config.toml
vocab_size = 4096
norm = "rmsnorm"
attn_scale = 0.125
init = "trunc"
init_std_down = 0.0
lr = 0.00832
schedule = "wsd"
decay_fraction = 0.907
seq_len = 1024
doc_mask = true
train_tokens = 401200000
Each number is 128 + 32 x the weight over its row's rms, rounded and kept within 0 to 255. Layers, rows and columns count from 0. Numbers have three digits each. The size before them is the row's rms in percent of the matrix's.

# layer 2 MLP down, 192x768, rms 0.163, rows 0-191, columns 384-431
088:100125093115099110127102131124112110114108143116116116158144081137124169110113091148155147200143117147150174080095135134120042138194154072146142
100:127144160162128138099088136130134129171136198122083121127060146119109150123154059156173144156093146111111139202096105204146104155138142191114117
109:123158121137132111081163103078115114195132147148135155109079145175107103135129170069153183151137115131111117182126160048158141113058126119119115
106:146058107085072050099164148083178138106131123140149155116082162114106086087142104112125125166090056094148096119123115191134136104151118122174180
102:119115122135089123122164143130078119098125150128189099152147143164113105127097127134130136097149111163149126170128082105131111108096117139196085
098:123100149127192079173095143135120125146134064150131117110140122147168187163210172171143135138183101132124065146111107098123157119116188127143104
112:139081104107172101158129115168158127164216126141160145129111094158132133152086183101163154174126077123134130155111152118131105140130173139163204
103:164159112124160162140124092192116149113142092082148118144167102111085089098073157148164206122160141114152101128198170117132156026152117137156051
097:090108155166120114152120150057164126061034112164144161122124131123136124165151102147140092128139189090095148111160155132103089119141111142109099
102:133113106153111107116077153125148149127086130092198152138196131112190146073158121177179147120183106139160121152079199183118168127140154113144189
099:098154038102120126173110129136134114157099140156191150096114179153079105081162085129111166197150074106084131131106162059081086178193181112159156
097:191128136157132174152125165095112097160171153096111159065073145054124115092105196140137209067168193155126132085121062146113075176127129092109133
100:118139104148106166142137154129128157153130195154100116086073167136149121177145097202104164151058112131149098133134122139094164135137126119062143
093:125089105155122123169108196064155128156167130132145187110191139105130171126159173099129093115111116089082129099072121125132099092119107068108142
099:034132142127143096136129078134160118147121129169172139095131109123146162090147116168119127154095194111112180163095110146132108070102213079176130
098:219159122082066142095096058158161111091156116149143130179192145152092091063116172165136151127081095162119150167156131160124129152093093154085145
110:128076167109152079159087148109169089128170101112078081121199132109156157137154133092097075098136154072091095157121157158135080185120101140071135
101:167112125142116122140176167085133127155107120054089114114128119108164150096099107098071113133101152129163111074134127120149125160115093104158120
100:094105128152112193165199095156127088148137182085138079109184143157175094074103119168149111091133158199082146070153104089147164122134124070115152
103:096186126107132179112096140075074052169162072150088142176112118094112104184125164129211125168093133096164139129157122149050135133075121093132105
103:111099100116115112133086128124173100121130181179079119115118126087128167139169126110139113118118079112096136139063164108167093158132111138075142
099:176095131187100146144135110103097137132100158139096099123131133110098135133178127154196135111060094116113183117168148155177136142058102104079072
103:103137160123126121137151073101136133144121119128098125209167114143150054177115121106167114189150134152127135148161111126067109161100165122157167
103:110089137100084100125127129138157070147153178195135154120115200152089116145153104132123110092109111110140108149072088078139141098080139066144077
097:116159150124103128139165123093128106130109165119130152183107184151077162115138134100105122132099105103144140110159124092132149129186100127160124
100:113078138171140127093064112124161145122145146117172161126174144130128182138167110079140123146155108107115125162151114101099139155133157173157118
099:147179125119113187114135107072170177107080137113108144153161085155136168144099175212168153140150109153090148118116152122180124111135096140121159
098:160130107142135087158129184112102126124094101147144167097130137142167120142114126156135136083060196084138143088099109154071132123113093119124132
095:166146106133089162191050107133086125110156160187149101102151174110110171140110090103110152102106183124102190130113131075148122138126106138099068
099:163111154135176153139120123171131141085085163126144096208125131168166075212170100131150149103125110106173117099139165158116118127118159092126148
099:142146134093142146096114092146128135137113118123158109098120122139182130157097148091137159089098131085115094075113129116146144140089061102126114
108:171135127079064124084125120132127126140192091165098140077084067086135065126084105118098099083143131090144167163173077106161164170083153139132088
093:155117127121151140111154142117150101186100149117116133112139087116153109092146129154149163120133116109157136163093181147120161121150121126195203
106:093190187138121080124152103108078141115057163183090111100139156133116117144129090185121152146119096122123107166144110112163153156082107150162139
104:095191142071043151086145065141134165203154123112136094125149114081113126167113110142161180086168120097150069153108133135091121138071102115158151
099:105059113117126146091132186085103145096111126117128105101169136111175104121128114132097098114104146187138165062140144106069144102115108182158187
100:120099180097112093079136170128164136112101075108110120123113080151116086130034202105169138143115110132074087138135163094072105172109105077115162
099:086143156108105106064120141111081082134153071106133135087168102132144119140086166072080175073108155100109148068147147180144156148149156174076124
097:135087082159135128151096128148121133100101159186150126100193143084176072068136133095140129151108111102098129126163101149133157075127088127143092
094:087145122138122142143193141112169125185087133099158139155172145156177093149106106139127062164118112139116151118105083154112187111119146075097137
097:103196151109099130107076111100136154166086158077099174123190137114102176099126094152125075111070165081095123081113095115141084143091082201117065
098:101140181144165115139122129123116120166131126168118145108139126127168129134147127140080096133131070208106120115107121199125129055058074085129103
100:105159173176163147110178185104110130137145185125116129097148109130127160120077123099130133141127135125109116168130195153113153134117100097103144
101:139113139130128103142099128116132145111114103125133086161144127110074138195116140124173175112161149130143116120099143126157111111113131113107135
099:123068166093095111115122078097090169081179133118157075176172154127150114106117097144134117090114136115133108126062118090085088122140154132132119
092:111107135141128168156139122115101132149134112103070172128109092121063129069112126142070154214131144101147096102111157084088119180166149187129141
102:155179145166153105106102097126169125093222125114115146096123100160123120111140170207147162095042110104107095120129131153085130114172114160165114
104:155137162135098173137143130133115157098178086082180075110120091129158128084147090151111158121129193119128129144074134153170213060139144120101117
107:161097142105134080110116056129110138118105169100151114125128107181137130130147088105152151121153182120145148135115136134078113182138124148152160
099:151129147116135143119128120125165094098158139152107066094156063122146173128205123105119129186088072094149079106087125119127111132152137166144102
105:170131110124111153172076104057154163135133128136136140142143120129119098107152167064121163083114125113100148126071132130149168129098150109093182
100:152147126156143159004106148108107212109168112125161115113080055103110069098102131119174143141136127106152116117183083108105121098090132157118153
094:146145046109156041105127173171108172154116148081106142088098104164172152119158176153142204119130105147113155096121041108088139122078155078174140
099:131141111153149097163159115076135131096144064126127154158090053192112107143107206098165142171099150128096126099175126114113147136078150106167108
098:170132129104188082138171140098130108107186115067132132134086142123154102103113166096054052209151178162075090116074116109150163133074159127150112
097:194108145166153117160140108123118101161140168182132106164120084109117093123088194132154112122128091127039142133111141105129115143147150097148105
101:158177123113111072094176144088136151073117120155164126132093103130185106099123128109083112128165075121118118175109052123121175088145164121112140
098:162155135156144106131089144129120106131052149165121100136136077125118088150060158124134096166039164140113151147178093034109132140120149094129106
117:127095159121198168120137195169147150171107081163138165144133129121061192132091136154114112128107182128112115140147088152141179106116159140094123
103:160100107133151110102134122119104124140111127128155097124095148152163071164157121126156156153142204134127128145123142140120100138154099145103149
099:127135181095144120141167113121085138168114037119199161136166174077162134127101166152102132118075176084101182105052160137090148097089132080146078
102:111132084107109153207142132115127138103203176085178152096177098126078095131096123172166142161183121101140145163130175114172094172159094121111122
093:130140104180174105090143125067057173138169084126166132111082078190106119162139176174135148119103156084128121108133150135132149120127150142114123
107:193176155115174151084107171103074101150090145080097149136101142178095105098126145140153165113154071141057178170145164148083129127125194098111135
101:098076137123103125133103087132107136123122128096131096164113123162147098112152127091134116114105184184163141099120082095097091133115107162164091
104:156089144095137096112125133133147104156104116170110121235076117196175163134089134117150118158109143118095105138090092138156140129068142088118146
100:174111158100131171134140150127109128188131105122122162163136123143118145118166160082099121094134153074123113141111133124184139134096075098107102
103:124104108134097157119146180126129140131040119112102094141080105075137122132136127057151137149133083148193115112173130129133066104171105155140148
100:093156116146086133102155098099122194123074106130143067142183158147098075090082071190188152139113122172077128150122123154171132126156177124121118
092:156106186119104081097144086115106149113142060111147151164171100152142144123184116143117140187115109171085167147029102086139123141130134142123147
100:054119145124072082145122066135125131104137149112172144159154165109151188178127121162113101075155103135150067084140071172092100078167092139113081
102:134136139164126141119090165094130148169117180131124134139083156117131171064133147097125173143143147112128086106147117129143115106105106098153125
103:129085089135170086141163168123100154128060131121136204106130133123100185164116087132130129140074096118124123148197194160115066135134133161085128
101:124178110133122090127176189164094125198111137081165087091120108134155150094143094094117133198126149113136139160149146190129173150116124146110110
097:166120172147118122157135133133106128123116106130149144145065212118132119100141161113119177091094162092139132194066206101143112100062098141137107
101:046124129156116143064164133115144162111141163094155102135156113118083095143101125182074119111100090111092145139108116147182116134129151146177139
100:087090136103104171104087138128085115158140129145215114122176134120149121098104130094089154151181154203162151152147107080144125152189160148102163
104:185126119106100131132136116143094111147123102125140186076110178125134095087185147176152090098148087129129127095104149131088131184109087075156120
097:096151044118111165113163127201114091095131136122143097077120093085056121105103091125120149145103140154102174111113138100149127127094113086139054
099:153140094092131097091096098087098119120091141089144106087110154107126117148136114118114104137117132089137186147122088123154141119104181141090141
099:178143125126086166133096117196115108090129188102162077157130147114138148117157089131158128125074152148131163124032119106164149101165113148063141
092:074110111091099191085139072152124125125152052109168152103173168106184125105093112160092123134111113132152099178140138167079135137194145146164188
102:132111075158077121091115130112130076145136169197091144099080151110165194151082161166194095134133106134090141106140149161075098166167085126144154
096:107155095170102078121114098078170141126116156121108154069101110131121135143068093092164101149110130109122088125126113150071139150155100094078103
094:203157090131092139075101145120145174140126188188120149106130171187134124140083145167143137130111081167121116112167118114122136122152120129088146
102:107067128115134100084122133101118174120188102120159110149143157169142117099096082149076062144067134048115138170105101131123124066040094106183099
102:176132123126137165084134124127121130128154164171106175194154121134107167127049165142127078141179114098167145133136148173094167111154147083111068
096:127160095154100120090174143137116171094159130108196111102152162128115135144097185104073123086120125151157078140191131111106133098156095136173167
099:095176112118123150174121144111047098162141141161086104112114111154152154124139171181102167144096074198126118142113128110115130094140107117098171
088:142183135160117171139098118134202090095093158129142141185104142117109090118122118123115121114108121179170125132115069108144036131120144139104113
094:110119096096105079130103195129086093174123110157129119099132146098189125160098134093129145131173176155093104112163097101150141167165169118170152
092:060078147148114142158127138132119175128124145162162144144163134112129131165151150148148152079150071170195118164173122139151158102075083094114129
103:191098158124111141155166146061198095152096159113132092146142090106132161120124144137149056062121125095133128201092091131137090127112098108155159
100:152108134125128098183085151097123121097154091075121136093158114117126119095117164125082163124111164116115035090105167132080096130131146076162122
106:112096134132108153150124112103133109093101129140137131147111081109130183172096137157157101150101208181100066123174144193084140105057095140186153
100:122125080090123198156151131062111116133096086153116148090129182075143133093097158115154144102146096155112158129191116120158125200144166165130103
104:123132168080107125088164071136106117153163179153169123123138064130208102113173203134125133100195178114056132125120066197154107113121143103200126
095:128148143113102155112059122124162073185107155114133136071164146141127122159176148105107112122182116125120103143081190129125103126128110132099140
106:077101146148153140158129059147142116217098157143162077107155092157108197121087118149105149174117123178171119108119157142116152179170108102167134
095:111149104171141138146172127148147102148123152167138098108149105130078135122134165170149131166165083083129145106140170144129103102197112113116133
098:129157125093149129188112087159095163196148164099085134094107150120163135169173060080116102110132130187087158150130071080120158173181146124038106
103:162096140159063137146166183152137080138192169136110127112065090081113169168132132104160148132110108135180113105150108184135126125124120147148129
095:166114123086091143112153118119164144139164122145107157143155131157141098050113133171121155220149074113111161148110125064152091154102138194147185
094:135142123165089109112138067148111156123122115107059183088110099163186124123190130141115133184100123188076133068105098143110126174101152132125147
104:180107105114108070129129114120157144078119091065153111139133154158092093198183118175082089084094160112159104130146131117094106108119078098186096
099:144148143161156154109162160166141157078164100157192162081107120167116129102093143137127106096089105137123069143117200137120113164139094187075140
093:074156148096147109141207078138092113181104155085143171096133127161177108100160193162173152130166153143082147138130147159099148151149173094100139
098:166150145143079138163171123127106130106134154066078096125071129114096102085119131129138172169140100139157136083143100139110118099128102124165131
096:059175118137127138135124119095100152109103133070129113128152119071068127147115114113130175144113149113184137188135142124158118173138089114138134
119:142090124122105078104140200155115158174102118074167128138090132146141116103164091090112134112122127152168093100134142117131102112176101159150128
092:147128048157126137119098133153106148041085144187139142144119111166137113120110093147179126166113091101101188182139124174219106163105105178098116
097:131123100176189135154144182141101103118137159041138167074130123171119139158114115167128133100089133142154095103136110125142131114119112047088118
100:137132181158181109135151160135097135118174150097143068145134145105125139103154096113104193097130106045176126089144148075125122120139130095140150
099:073104130159157092115132136116141109118143165174147138128175104093111146117106157097069102134094154164134132090179075175143131150135129155146146
100:106131156118140151189144121089143125144055090058105133165120133147156101084093155108131121128155108114131097168144109175112117145120185085127176
095:195123146096121129193106151152071152092048083118184118104202120140123106154125116131127128139109129114128110141063175174139100163153124117092145
104:111139097122098185175122084130125117194053083217182122124153154109140097117152101131142124166198168117102157107143145116132083166155148168182102
091:112168132175135095097159139147149106150081164125120108140115128128080091109141072116118155178116123114178092095129161208153125141130120129143112
096:138126113103132079118148187115175138118109148147116134118148141137159186158125140159063109127209152152115111162124162175056129155137107101130119
104:121146114079100230106091137115133157074108141093119107092116119145138143133092110142081166095075113188151062192157112128196125069112083168112124
104:155115153121105132105162138110148122095144151056145107109183139109183104152101107102094067149158111189176180063116163118108094097148096186089133
095:100133087103133146120176093137140151097165099117144084170119132102103140100108146089071129157110168106121123170180130137139102125152123128145123
099:173116124188164118110093102128100119162158104092163098045096122129107153141214192073065088118129115133162158186092118100111192169188172147145126
088:109143094137163203148128117123101148168084152188196136151156066116114130120155155099120172223173159133149072157112134151153113133158122097131177
100:145114086172105064143144115153156144133129112124228131185202158129183152122120131131101158161079153136162146141139166164085120105124121158109127
113:134088182133124099125080078169095147117089173128056112144108127139106135076147123166148148162132097120072148112126128053116197116125132083112111
093:124147145132090142131120150144161158125140118095103145101110065073127141131137182129108143111099102072156074139117114090132143105158101120097035
098:139174107114164152139186148145153118042112129155086139179091089136144114168151160138171071119086158142196114198109116134123105104053133101153123
099:124079129183145140112195124115163091129156126109130093071148106118129109073145150197098099152139144058131082095129154190157151084134079172117133
098:129103130136162131083125174084113120141084149113107117120130093128114116100129163121123167118166127105184070082101183110114152088134145133119066
101:128116085109131145145170078090125110082089097181107091140111081106042135105116127141138124159143130152109159102149116166154099140155114178153130
100:113124136156058081149168136105111137127169121144103144111135192105134046117154084164155118147088159130124121149170155154062139129124091152105162
107:109057095131154063113161090096117163095113123094140122167112172138128118097154121146152131117076114140131151139101116145126132121146109108120095
098:115140130169136144143114102109138123091020148161122150143094152081079150060146171150125112143146134097082155117105070124103114134117125178132102
097:147145178152109161131096128104102084155131106086151136133162144145117183097143172117205100123098140132130176107126177139097135147125149114116187
099:094144101115114181131114126136153128073107167137139130127118138147146090105168161082104116147122152147079101169113079157160156116125153171136146
097:096166134067100124123116150160118173113193177103104104167184111091174109074145134146158210181127147097122135167077164148140136089142130093125141
104:178159157114129097123125110186155132074116173136102093113113115115168168095113085139160104127095106141137115163151098134128106095133130111124044
113:127168126138212181113076120096114105230135118184119143149106113098173092158097131064129178175138136112104095170113108128090133134096187088155095
103:079159128088068114123111065141187101157087133123100175136191095175163103144108066128154138108135044131158114091113107194044132178184122101170160
103:128168133078175114126090127118121105152189095156110146164099145145155155135112159123168168142161115171101144092160084123079131187110182158156094
099:063077147105158060120101178093076137154164113155176107085133136118205170158184134096094117113096141044120157122117153107087133114145152096153124
093:103144097111155166109149176084172120165123105160137204170136157186075148142161171131117138157145163151062159158128113110108102099128152153137112
095:167153173187115168130069158128190079154136138145176201104140148166110169086111088159173135092183128095127097128144149118125133104188101167103123
098:132120135172198131132117202157118109151176137164166094123160116134177172117162158096097169164134160106140255115129118182093122124138136195090148
101:115114114097134103122084123149134102080165075139146113122130171122124126181203129133086106123154140105154118127167104104157141094155069158173145
098:126123155187155132112164136150145137120139126103146153120124126136133098149093140132123074113093255151160143129155132104136088067101118137139110
096:109135127150125137097152164142145106141104102161116111127104084068142154118096158135100143162154194113180158148063140126145127150130106082156145
103:111128126115142153141084067116180104158094092097090118164130095112098156124143161102173143119174102119160123219137055151131122129107171150187067
101:128089078062115162105132172143150105132114110148123138140141156131143143088135138130179142148150098119109132145179147110127141190067107123145134
105:155154141135157133093094141097069146166135176183090079129163068139136155116146139112129148161131126141124094115111079169144130076146099160107165
103:154112108204167121140133149174093139189150143132150223119090175122124167173087105106143209167092146158153139150156088178121094146170139107096179
098:123120155156133104097159139146165188124073184119149114122120150089124129144127051135095147122089145108116079144032102160127174119069136134148151
103:110140094156184109104099153084167153122111144111136107149141132125134124123083181082163152109185105141099067129123177088141148128071106153128033
098:168145116174168095138115144116122099088181116107093139111149106140162120180114115105102112125123144147158132063119158063109115117154075130092126
101:098148131089065144123108123155127131139149049104138168180117135136123085137133148137090157166090134170083131129169100091076133085071156165050137
101:137141135141117136173109147139198141120123097190159143072103088092135143142081153112089159130142149183128054174139138187127163130081147124144138
105:153046136129136107063145115084121089152151161164145070158118054132071107133070138080120142151198128112179124111061093128131104133118137181123147
100:128124131085148166138107183151105128136133121123180112123125112163129143144137186140158142139160116179124139235102109105167139114152154140140098
098:146158127105097165122115136122151143149135081096163134132103153137132153141126159108097185063081135138079114151106192109108134072114160106159151
103:107091133091135117123101123096064116117087157078130174194182125137213138104110085096076106150125156152104086125082146130112156074125086127160113
107:100101148119175164135141133158134115196113111070147184151150120130139121126159166094151166085177100133157139116099158134122157111158122145124176
102:127143119133111153146142130141142078134176112115105105136103164091105096135058156109091077103180128095083107148142095111173096161105153214092112
099:160135113136110147134147201108146097156129138124134124139099112177150144157129138093143182152132075146082127151141139074112111128142132076078164
102:103114184148100115173134104131082098101159118158167138123112138158090113115133140083174125154113127123072146114151130128156109146145177145092115
104:095139069139125129105116153130093100097101156151141115122095146123107104114115132167107105121114151121144145113109198112153186131138133130091133
103:181174148182188135137142146143162096124123131092125118054127064127117145149150171118121096131101104168137104122140078180097160134118113130114176
104:204149182124122148186122124144143101095148140185101103123123202175066097076062068126154153134125141043128129129129095152126087169087152164125157
101:094121113075135108103143123128132110139146091132134144175165108117079113093130154153083106140148143141104115172127091063090082172122161074167143
103:061062153137056126108142126132143171190145049110118182143104161119183082140158137139109130098124071144171133122164143168030108114089103093142149
097:104119112137163137149090173156111110151147129091100159124107150139155115159147175092122135098135190166124141133073122121109159113168152122124135
110:076089122111144087119117060084144175092092172089086158154058107156145124120128165145121138166116106126145145178112119161147115131117196166136095
105:146145186149131091119144140154111135136096078132091104104164115124139160171087159101070124182107118078199133108142143141060130107097133127089161
100:125093075125127108094123190179152139137156098126153093137173099192090066125077124139096081130096074148165141129105153145095173108184094149061205
092:193097171133123111119110113116085102114157045170124075099114162125148083128108125097124147128159167111074113161152136131128120141093084107127165
098:072150148123173122201145106133091095145175126086104138089074103105144075100081103102107124124089161103124158151144139210169121184077069172103141
098:134151084083145155104139120197116109131066091158104160179121145099125133076138087191136162158129113151184122143179122075198133157173156157076101
094:085108127158187111140153103043149120147194140109110143124165142135115115137119100157133105210080082050144177186095058125120154126109180084162139
092:163116121130111137145148123125160132173162079071156098078182144145078125131088169157094105147154105106131139116142173111163196096130102164156073
103:089110108099162099108167118135172135131119107141135084085117123104151121112109135149063122109161134112125181164134107183145114132114144167151100
100:189152120111117149085162107111178136126136136116132183075072090135110126155053145152119128152094124138121189051124117182127109129164105122119151
093:093111117185147184159184080111180144100091194166096125142142090128075114179091113172111107077122132198173103147134130121139076135135099126209069
116:053108096096094194124144157140151144078101140136119114108181102166110122073139154142146056138106112116116111093116098128135135116133100087105158
100:109165122132094156166196142182167102137133155194135120206068194150100117131101153103134145078124152165178135103166189125114076187120162134103125
103:156127132127152144123151137141133152092098126118136093134152118166128149127108141162150142095107114133133080119153122113128149096103055093097136
101:146119098190111123119145093131159162124099151126105106149069162087154155050092048098168117080150204129084080097111157092079104122152127084159066
094:119090150113103121099113089100121109116114142124131107157041145141168098141143166115076153163128102098085142076156115099166132124120177126074129
099:071083096119161103085090116128134167158115114108132129085130150152129122156128100148148137124173103211118198125106148105157132095102146141147103
096:153034136162095117139147160102135147216146159135137151070088129062083135142081078088158135086163174089066148078150133097151110112171190118098094
100:107132071092158155105165088144186115128103176121104163078100156131094141107169112105118094119129135081162116091112142134103138149146113159151146
092:137087072066101127083184092210200104117114156136131137171137120171085111132126115127115122107186102073113141106085145132116123122122183145204147
095:132108184173138112143127156142133110150100117102132073128143154111118074130060137125157113134101149088131065047099115119140162122111128129088121